Part of a small language model's weights.
Size: 10 layers, 8 heads of 64.
Architecture: LayerNorm before each block, ALiBi.
Training: a variant of Muon for these matrices, 797M tokens, 6286 steps.
Each number is 500 + 50 x the weight over its row's rms, rounded and kept within 0 to 999. Layers, rows and columns count from 0. Numbers have three digits each. The size before them is the row's rms in percent of the matrix's.

# layer 3 MLP down (transposed), 1280x320, rms 0.0466, rows 919-968, columns 192-255
096:511542549518482504491478455474419477533593468527522531464558424548451447586560492447395520397448430562522488457493461427544477500436488473510501446508564487498425492461575604494485489470514521
103:497518561534511502588460493477501447511544467444452431417528502601465537470376481522552563468477524422558447445485603442526440481538521460559526596487572492380518559418375536411508513493479518
098:486481618477548549523545512473496585463543509523497538477577420507561461466578473571437513496555412493554544482534505571497472485612668464522501517497457467428377527537462517548467521556547478
106:595505495519474461604459506584407464507561584506425447429527495478545521560413393531534511479528462526518522537430512509380484496537499524436469503450483427491503537649485525495519464486545470
096:440496491480546533477422368556411559439532514474519410487505459488483546441491436512466509496372539485573557544511479476501573611511500501551544513516513459499428573451521496524567435458481417
098:590550542534514490489522568516579553506413605570408475497452436458530554516478507537533601514543534510465459518516476511401541581537392567557579447489519419465508604506449401516396608542591469
113:532554485522528557553402469565430517500479568441475422514515508578506528492548564531509592456447517480489476417436463449518390479571441519513468555521538427534471452450482477444536469505526387
099:525480522557476550503541430410482441518510489426519411581479466408513480429486435547456556501538546501539459480489484514524441540544499594442545549467426438518551486568470541421525466490548516
106:569483448578519475458495552418472470532496572437547521477579446473520543543537448606507529530480560487472474483466428568499530459445459463501524493453567495538395483509570452480454483549450529
126:463468635483523505562456492513584508479557556468494461475496587452605480483479502479440536532522480524510516457594541501489548482565565461475539536458525588457445412490465532421522517539481517
103:519545459488423563479467560391457500500463421492550569596631454542370500516453509532514493446552601544343478476570545447523442479518481525469525428495483404446459552493523441471424455528592461
097:491450525539476526426464552415455523538577515542483517470529505469514556591539483549554458536611515516499561484506491610506589485478553437495544546433550423471465514498399486428582467586538457
097:478460418480574545474513426632481533574447449557500539450529535500621539471544575460599451484538520539518452482444457516441504518529535522495544527519525557492475408517463480472482565452561451
095:478524548484523458573509520454555477516533485543476459465434456466403423425392405509407529487526466494515442512610549522470619508456611430525490475502555514473538525554536518536512463469501493
093:498411486473515567457597469551540473428487531545415423463460435497534456412505542496533574460538513486461496546407515602510424500534436465513542492546526506491534621579484549472538434532518564
087:616569490447551528436428384530541474440516465500479470540482441485517526440450498532417572455525620437482538500457547536489523510486557490527452561376482474521455442518532563446535502527485496
089:538455428488424471528425453420521591562399457466528525470481537510498579564538517526449481519495476579514394404584447480525495571544513521480487559537505613424470347550517485486469565561452520
095:480505499577485453514480401535448576549519586441489434488520408422496497541511525556496447461514557521511519531403552540514553581450417559485554594570522535546499436479487576500458560577518468
117:480501559435545554397521424513556481485496475447489642485463461529486542481530437507512523448498437484493444506534484471465478493453508474535519522544409555423483489475489462493560496388544504
107:431440486533512455534499493642420552507618518448383369377480568568581568530497476527545513537522485534466496439511479517490506511596418418490540492509475462445547487508534486493494482562524421
093:452530527591525517399514565436457297551455477519445634447518533502567450512544536500426482556425476458494480452521465510472515492449529514485471472477473563473551551466447490557544455474497475
099:570519512531538503600446350428512445583475530470532536497467542474501428576464465458543493551473487567500486355446607489594423468525449449530604534490543493501480504507539505446592500492548509
090:510624528499563561395526603495483437501453505402497517517517571466529477476468468463527458625479500445541439510481434589513548532455479572552504542482461474525505515500492569548494478506460469
090:513548477551502538573472467557541490557515572485575425484570568564478484546540500418495532565499454469491529376550473546503493416392578508535592465511501562487445453392528477428470507534421527
101:474514567601461444451433507457502452548576476483447554519511458496494524425409440528529480652396439574533478462546511448581592507503509568472456493580586415502569461521462446593477482490507488
109:451479502477496374499443494512568515520557470520438510557526479489419509620541496631396516485482512564509436535597543613561559568443532439507461472488477479489605470569452511478592477489531490
090:482449494460569471467529432463475490580515514554534470558490530457517477580587516558409495502440427511441516478502618462501443543505514475482465400423440479541503442571510453502539519432552486
102:547423502446517525544435508502496497472475382515535518373429423477436606482417502422513547610514475535491490475487488515404512513564554533528453454517499544506459480481547503551566473522532503
093:494418574496503499552599491484390455498502609506385411409513458556512451513501526486519481473484455495430434458537473484453477450617452567597485491525540473534521473536607504488478510499411577
104:602474556494451472486492478422498534354499452426449551470554526521450494518586486458556521396491515456526576472526555499528516418548461403466547354603504536532425512539453486524454485529415476
095:573415492473435454442436446586501420478376507440383551512496523450491506526510580500474523459438526502525462411503482538536486448469563480516518436539429570470522448470578559557550464566525453
094:542523488471504518530539434553580496408460474489497537552477540598547521453519498540526585533457432438507466495473579578605534477542582423474483415486499507482531450505473597541492461496381494
100:515485430395492459466561487547495487631558519476405489533502603481506513505534430469545495492571504484514556531554498534504447577499524527462409456504483586513478573457422466433453514492519493
094:412451486551546573514492463483520421543486505560504367408569542542512514580460421508458505486540448526567479483466448476500556530524423467536479499498550486484577427525537524477531461524588394
094:504444540464549580482534486475534479517537474527479500429471545482583421504505586501504573497566459550532483536461516485449473438551459490500471495423490440480557529550453473494384455512457551
092:550486522547522573383425495518537498546514455540453451490548529621468563485537487562473465530548493520500469594422477510540449409436490434494472452443423557640523572641458598524538561500435503
091:503488459474570492541431466512570523529474528506455502440481491445483557420497488368491439582449449584503443515558445504380496475442522550569450456524516487528495495545644471503438599477543477
098:544564505342563492420523573541531492494511560494446360497553501466473560513598549371635490558394368521483542450480478565459426452449487504426473543511486565550484502513418438538459481587530497
094:540466439530502552468521454487416566561522478450581497500510465509548474508508472425533491416630432565451443486450452469575468467460432452516539517513370521510474500463532430492524548503462508
096:477544473589537501494621511434562429423440455523496475541502513522497449474549534449573433572537479419503445504440486458508485491529430519465464533448485403464507570430536463482503445545505517
099:492520529468543436526490487492526576504575522532423564459454487489465459418507530507459471504517646583572536546537565485454456469521473496457532519471418565471574491460512410389598476380561497
100:416466447504438502462491519594500530518459463510556538577502553445535473497457444532473500466564444527499563558501534561562593592559543537526485516527516511452608437554504346404425457448477508
095:457488400470596517476504524483466409560542606478459459533558509523472472491542484526506474484451538481492433515524450519507605526567484501497446599521422486546538466549449492523557577564488506
093:501521549554504468518501518499535497510430485521458506501596476462599516488478543343589533499510561514445510530567567550440450514421546505529522543565419519520579459487571486488529477479567394
102:399489459516500490480517505556513417530475479515561412545549510481541492458446465456458544531520461507458435504473507554492534488463519514470470499472464488474610448390472474461440446526496432
096:520474576505509596549511517595544468506561551407520506535549504526552535526494480547589468471504428475470424543505500388524489573444498530476469426453518569402495418528558514517487455419525478
101:517447487449531428578477484409483466506501495476455507515559507551371519519514584441564459457463513632493506524514500434594474483541495499492476461544537548528482534573496575469501459490510475
107:485507460548474476374497531494401490566527504493549488468499609567476567456483530556533541374586484437504516508453542516422433436474491577499532426542497578516478549444443560470467508465564506
100:355521469574477526542574551590594433562543618474455425551409511555478477464501484455484525495539423543440558396450511670560499485430419451516513459484492592475532548522512442498492531544490554
108:479452482575451525482492488566479400452500488445450476592562528452517560432502517470453615515371400538522457421523541546514513525455496533518522556456452495529599526517479594527580515437545427
# layer 3 MLP up, 1280x320, rms 0.0943, rows 920-969, columns 192-255
108:497546555536472487457584512609473523501507437437512440475485532461494447483532455525492499505425489450528449518430573434506510486498580494437548508515566501505579538541516445532497513407522632
104:570468353472420443473496522508508466561454496501515446487444587565399529461460530527523422536468439485454528461568518567514564463461501491543421527615516449561580407452523579599536572412493485
105:439569477425532441584470564461450481459530542513512485490493578601514430518538487472453494477542576465516545497546668556503491411556508445473566537530427485446489472611555580525466536414515436
102:566487589523472379502507493404524451532436452509612475432490717541575498449461480513516517609451433513587526550409617530518465451565493543447456476528468454536493443591483439537458447515506541
101:467484488495499446533545469545522442523444472507477431523606480551470498442472481448542488591541570483534489461464436517592528472545678456470471582537448450535562427522466533523581566470450543
102:438576478452588530485528503492442539450489562581559438555575419466558498524496506570508631517480511522547478439473553550451519407543410506573525573472516515545486527613605444461485531567455465
099:451501441494515498503492566496570524433526481504464546438488574451488502520510507445567551527472514495495589467522549556435478560525496538529572478496551429574517493509409466423575458521535465
115:517547507493548534489444457425488464433541508471538573467547504449494514528505522550566563549545510550506575543534582487499495474548425551452500489519517528476487559498455504377456457497495521
116:416483510556522485492423465471520502516506476519609433460381517624529456389480523434450548494508552464529402380550458487438491431486518588500487471626531490517500574423471481550513495485509505
096:548518589426467506560566368480600545577558465521488531525433568545571497545577445552460550545488474509396552498427411547387538432462492542552624568503419410481454453539513476443479556476517453
094:557502438534556558551470540467529463479479478523535473525424522584489416442441535446485503590512419465448554499453652470495466457481475528505436552462580496516534527569556458514479579559433510
097:449499474485448468517501567466461551496432475482530481486514464538379486524503482460440508531397505404456531532527513453572550514512469470508504486456564441513509577481524553448531461491487497
109:484515517584530544501513465504457499592490469401497399403567528516462517528491496445523465493444567526441465601473442485527530513527431475442519538450524455475481482532549563597540513474496461
101:525538477449475387521392407486498523541487527478458545576581591515520513474448524530544546487484543558509494439513431512429536540450515532566423548496502491505444532415470502600454460368547548
094:435560517475482473475558532586485578504542520484517558369529491526468493391442529446539551508469547511426474482549486543590419428481489566515479482530496512501425542573496511589608566516522463
093:540532500484565561430527634546500517492482561621574516482542498417440492507541511536467512537473477488465634413519542450498507483406428545470469483515430432576402533604462542483527507466417434
099:467336444605514530504505568461494447450467453545446633528459543534509527484498576439481499423444508457559403545557442457496511440547546481511572375465478520455446525532528547543530505482527435
098:504501532458456575474421411514484519495499562486451529522514540522507558518510462448493500507509547504480462551548484518553509510503496517521422523403479413476489520499494539610475563548461405
109:469472489481544528457511498487553478430513474643457521606490471485536609507529552535499475501446454492504539473460495470452434523504476449542385512454526510486517539545539506529528527487603401
100:520616515439517543554478507482544505534458453511500467518616556465486521601422496454417511483625435438539493471560565583523550485406501506452449515473597464479532509565498556526485607403457509
091:425513515475500487455484488496500419416480479508478415463396437540531477459478477540556491421435550417473467565464452503484498548502609580562470597493473473496516622439486456552418525505523459
097:497520382378534465557512467496470533511530529453522445518525602513500641514485460537492483497533441472542478502474527538504507479404526532481537468476567504580618584467495539477470476487370472
093:518537545431511464533563521465489538566550501407538488450476511529468479489546438541489468530469580514448454561479444501462512470449525451537436521489502490546535540580502432555523456554540478
095:535550408523467517501564458455560550476409491556538548445482561511545549473503493472416503514567500421519506427482484509421521453377539567579549475487505540541533464533492488506531568452543489
089:592499491435488531388547536520387455547541469500564563442449518556531537372486473545434443551537507397481514505489566490398554434597522489551500551512512443497524544510433453568416452457479491
099:524459454473522535537465499559461567448429554525553574513552566542525622388503504513504539539546447594550437478494436457433585544485528553436493533547491528410562461404409481538464424499510571
103:499432468513537563469509493561502451424545489473551499494509513452383494508468529482507603508489550342584502596604463481421558521515497549516495481552505501535443417473485590489600511499552488
110:511448516453542483458438463405525542489527510583418487550564449593465469425500507631482476451407578425492545532470459609590540517512446540443495523538503551518571498485559415482547582543474478
098:521535445480547499624456517493455532460546412486508462465443456566539538526499544515570543520455469544530444540385518451517508498515457485402537561436504477524490454562474443458470535493456530
099:508525501496506476528525485411488550506452496493471421505540477504575423442447498497505528496495461507475545527489521442490425500508452517502599497519484497516474425455452458448519608457413675
097:541503544530411584461503467539399484487483449522493500496604581452496499462427595555522516574468520489445431488556514376456566566522490462525435571550539427572522448412473502508446551530563481
094:517537506594500518439462523463434539462507497533563529461559483505461507503501421532413523450489511504489519523504442464623502484571507518562513561482525487439497494604508544532487464411387505
102:360520473513426521534553481587435572533535502580424520525638565553513428573507524544425472468467517418503450500522463526512538434570555502481549475522572369511515509465532485519445573478589518
104:461424526524478523504474528480541527436468371511467531488502588583441525491451571501526522502427521473546488529653508397469419398558512514563473537456549430511529538444481523404448594468595571
105:536538612422501473558411569485493455506518520418518437424442466589474581460484445540545464598444558520477500506529547544468464554561505577548488510484435467482542572537528576444420550498478525
102:571438474568508549479530566489501587523581445441403469498505491578591520574432376494495599456601513538418480503563438439479530498501452430428551510466524453553487581463368582412496499499518559
088:539452493519459485530507438539525543466474478510494462484411494554504472530438529577420476402639562465518415535484402401547551491592410522417543499466391429512482518518473487556589542473541493
094:548607532539496469483436584503537478448418552483486516512519459464528510400520524535483418543542523465518507533554503494471578553537514471434541488491546436531482509571490474526480482464592507
101:541510497392463441555411566560515508423562445447511560473472572631575530490462544516502514523457478505602500416555525487512594514449539534494510542507604503559435487516526474528501521529442443
100:489565487572515555543514552576537374470487464523514494512586487534511505557392507549564493503531484560424429477487520575498457469507469454548458529483528481595594481508440473466574568536503561
094:458502468520512524507506469504519424519490465524478482474506479495518488539445571487474432528525546484554430497529497560424520444503592555545442612480454476519511507483425464606520434484497489
099:488467510505465472392518421465482487436509426472464526508551555585488461574467428593495565498521491545440540611446554441543500474418517462497548390503522466508538584488560570516430504486527460
097:564483499554601554502463495443536568426518426625599531489544596498442510498507434462433505533524544480466601536491485573610540447482378503537498481534512461475405517561434474515451470411623503
116:494583523551437535497474530601494449514575548451515549514486513521551569347449443477463442443481604471523444528499460544558419425407522491500546460525552585399585456469513482508527481577484374
091:485493535493531519483425566418476473479499481549530530439460491553443561431473533400535528514509536507567563505445519550472510408504479441422542515509487477583544595487516475516511505533493548
104:562565588522584441551447455440563501537469483453474477563536510490380495505449505444513502545473488481472453564505547505523515528531504537494451522458552492473480474490486434410473414522528467
092:481481520555528534634525486468545541555445476474546528589489443607487516664471541496378472428488467440537514537426468509466519480529475562514558439447470451502528502517497421526516501517522479
102:369470473519674478553529593514489407531446488491480489508437517474452510460499498581501546467509519452489442465490516578558518618405600495494532526521503442479473533460484490493511545514481512
098:459444460498532442472458515489506537493444543456583469403503498454476542540492590404517552506484517472536526595529491443464513528446458562420489449445532519558542449535462488422436541565410526
098:549531513488473435551449514575458561566418449507469479524518504584474500444512428575578516419526569515460391423534471551499507574571460612509529432480593458415523413432585535538568443492606554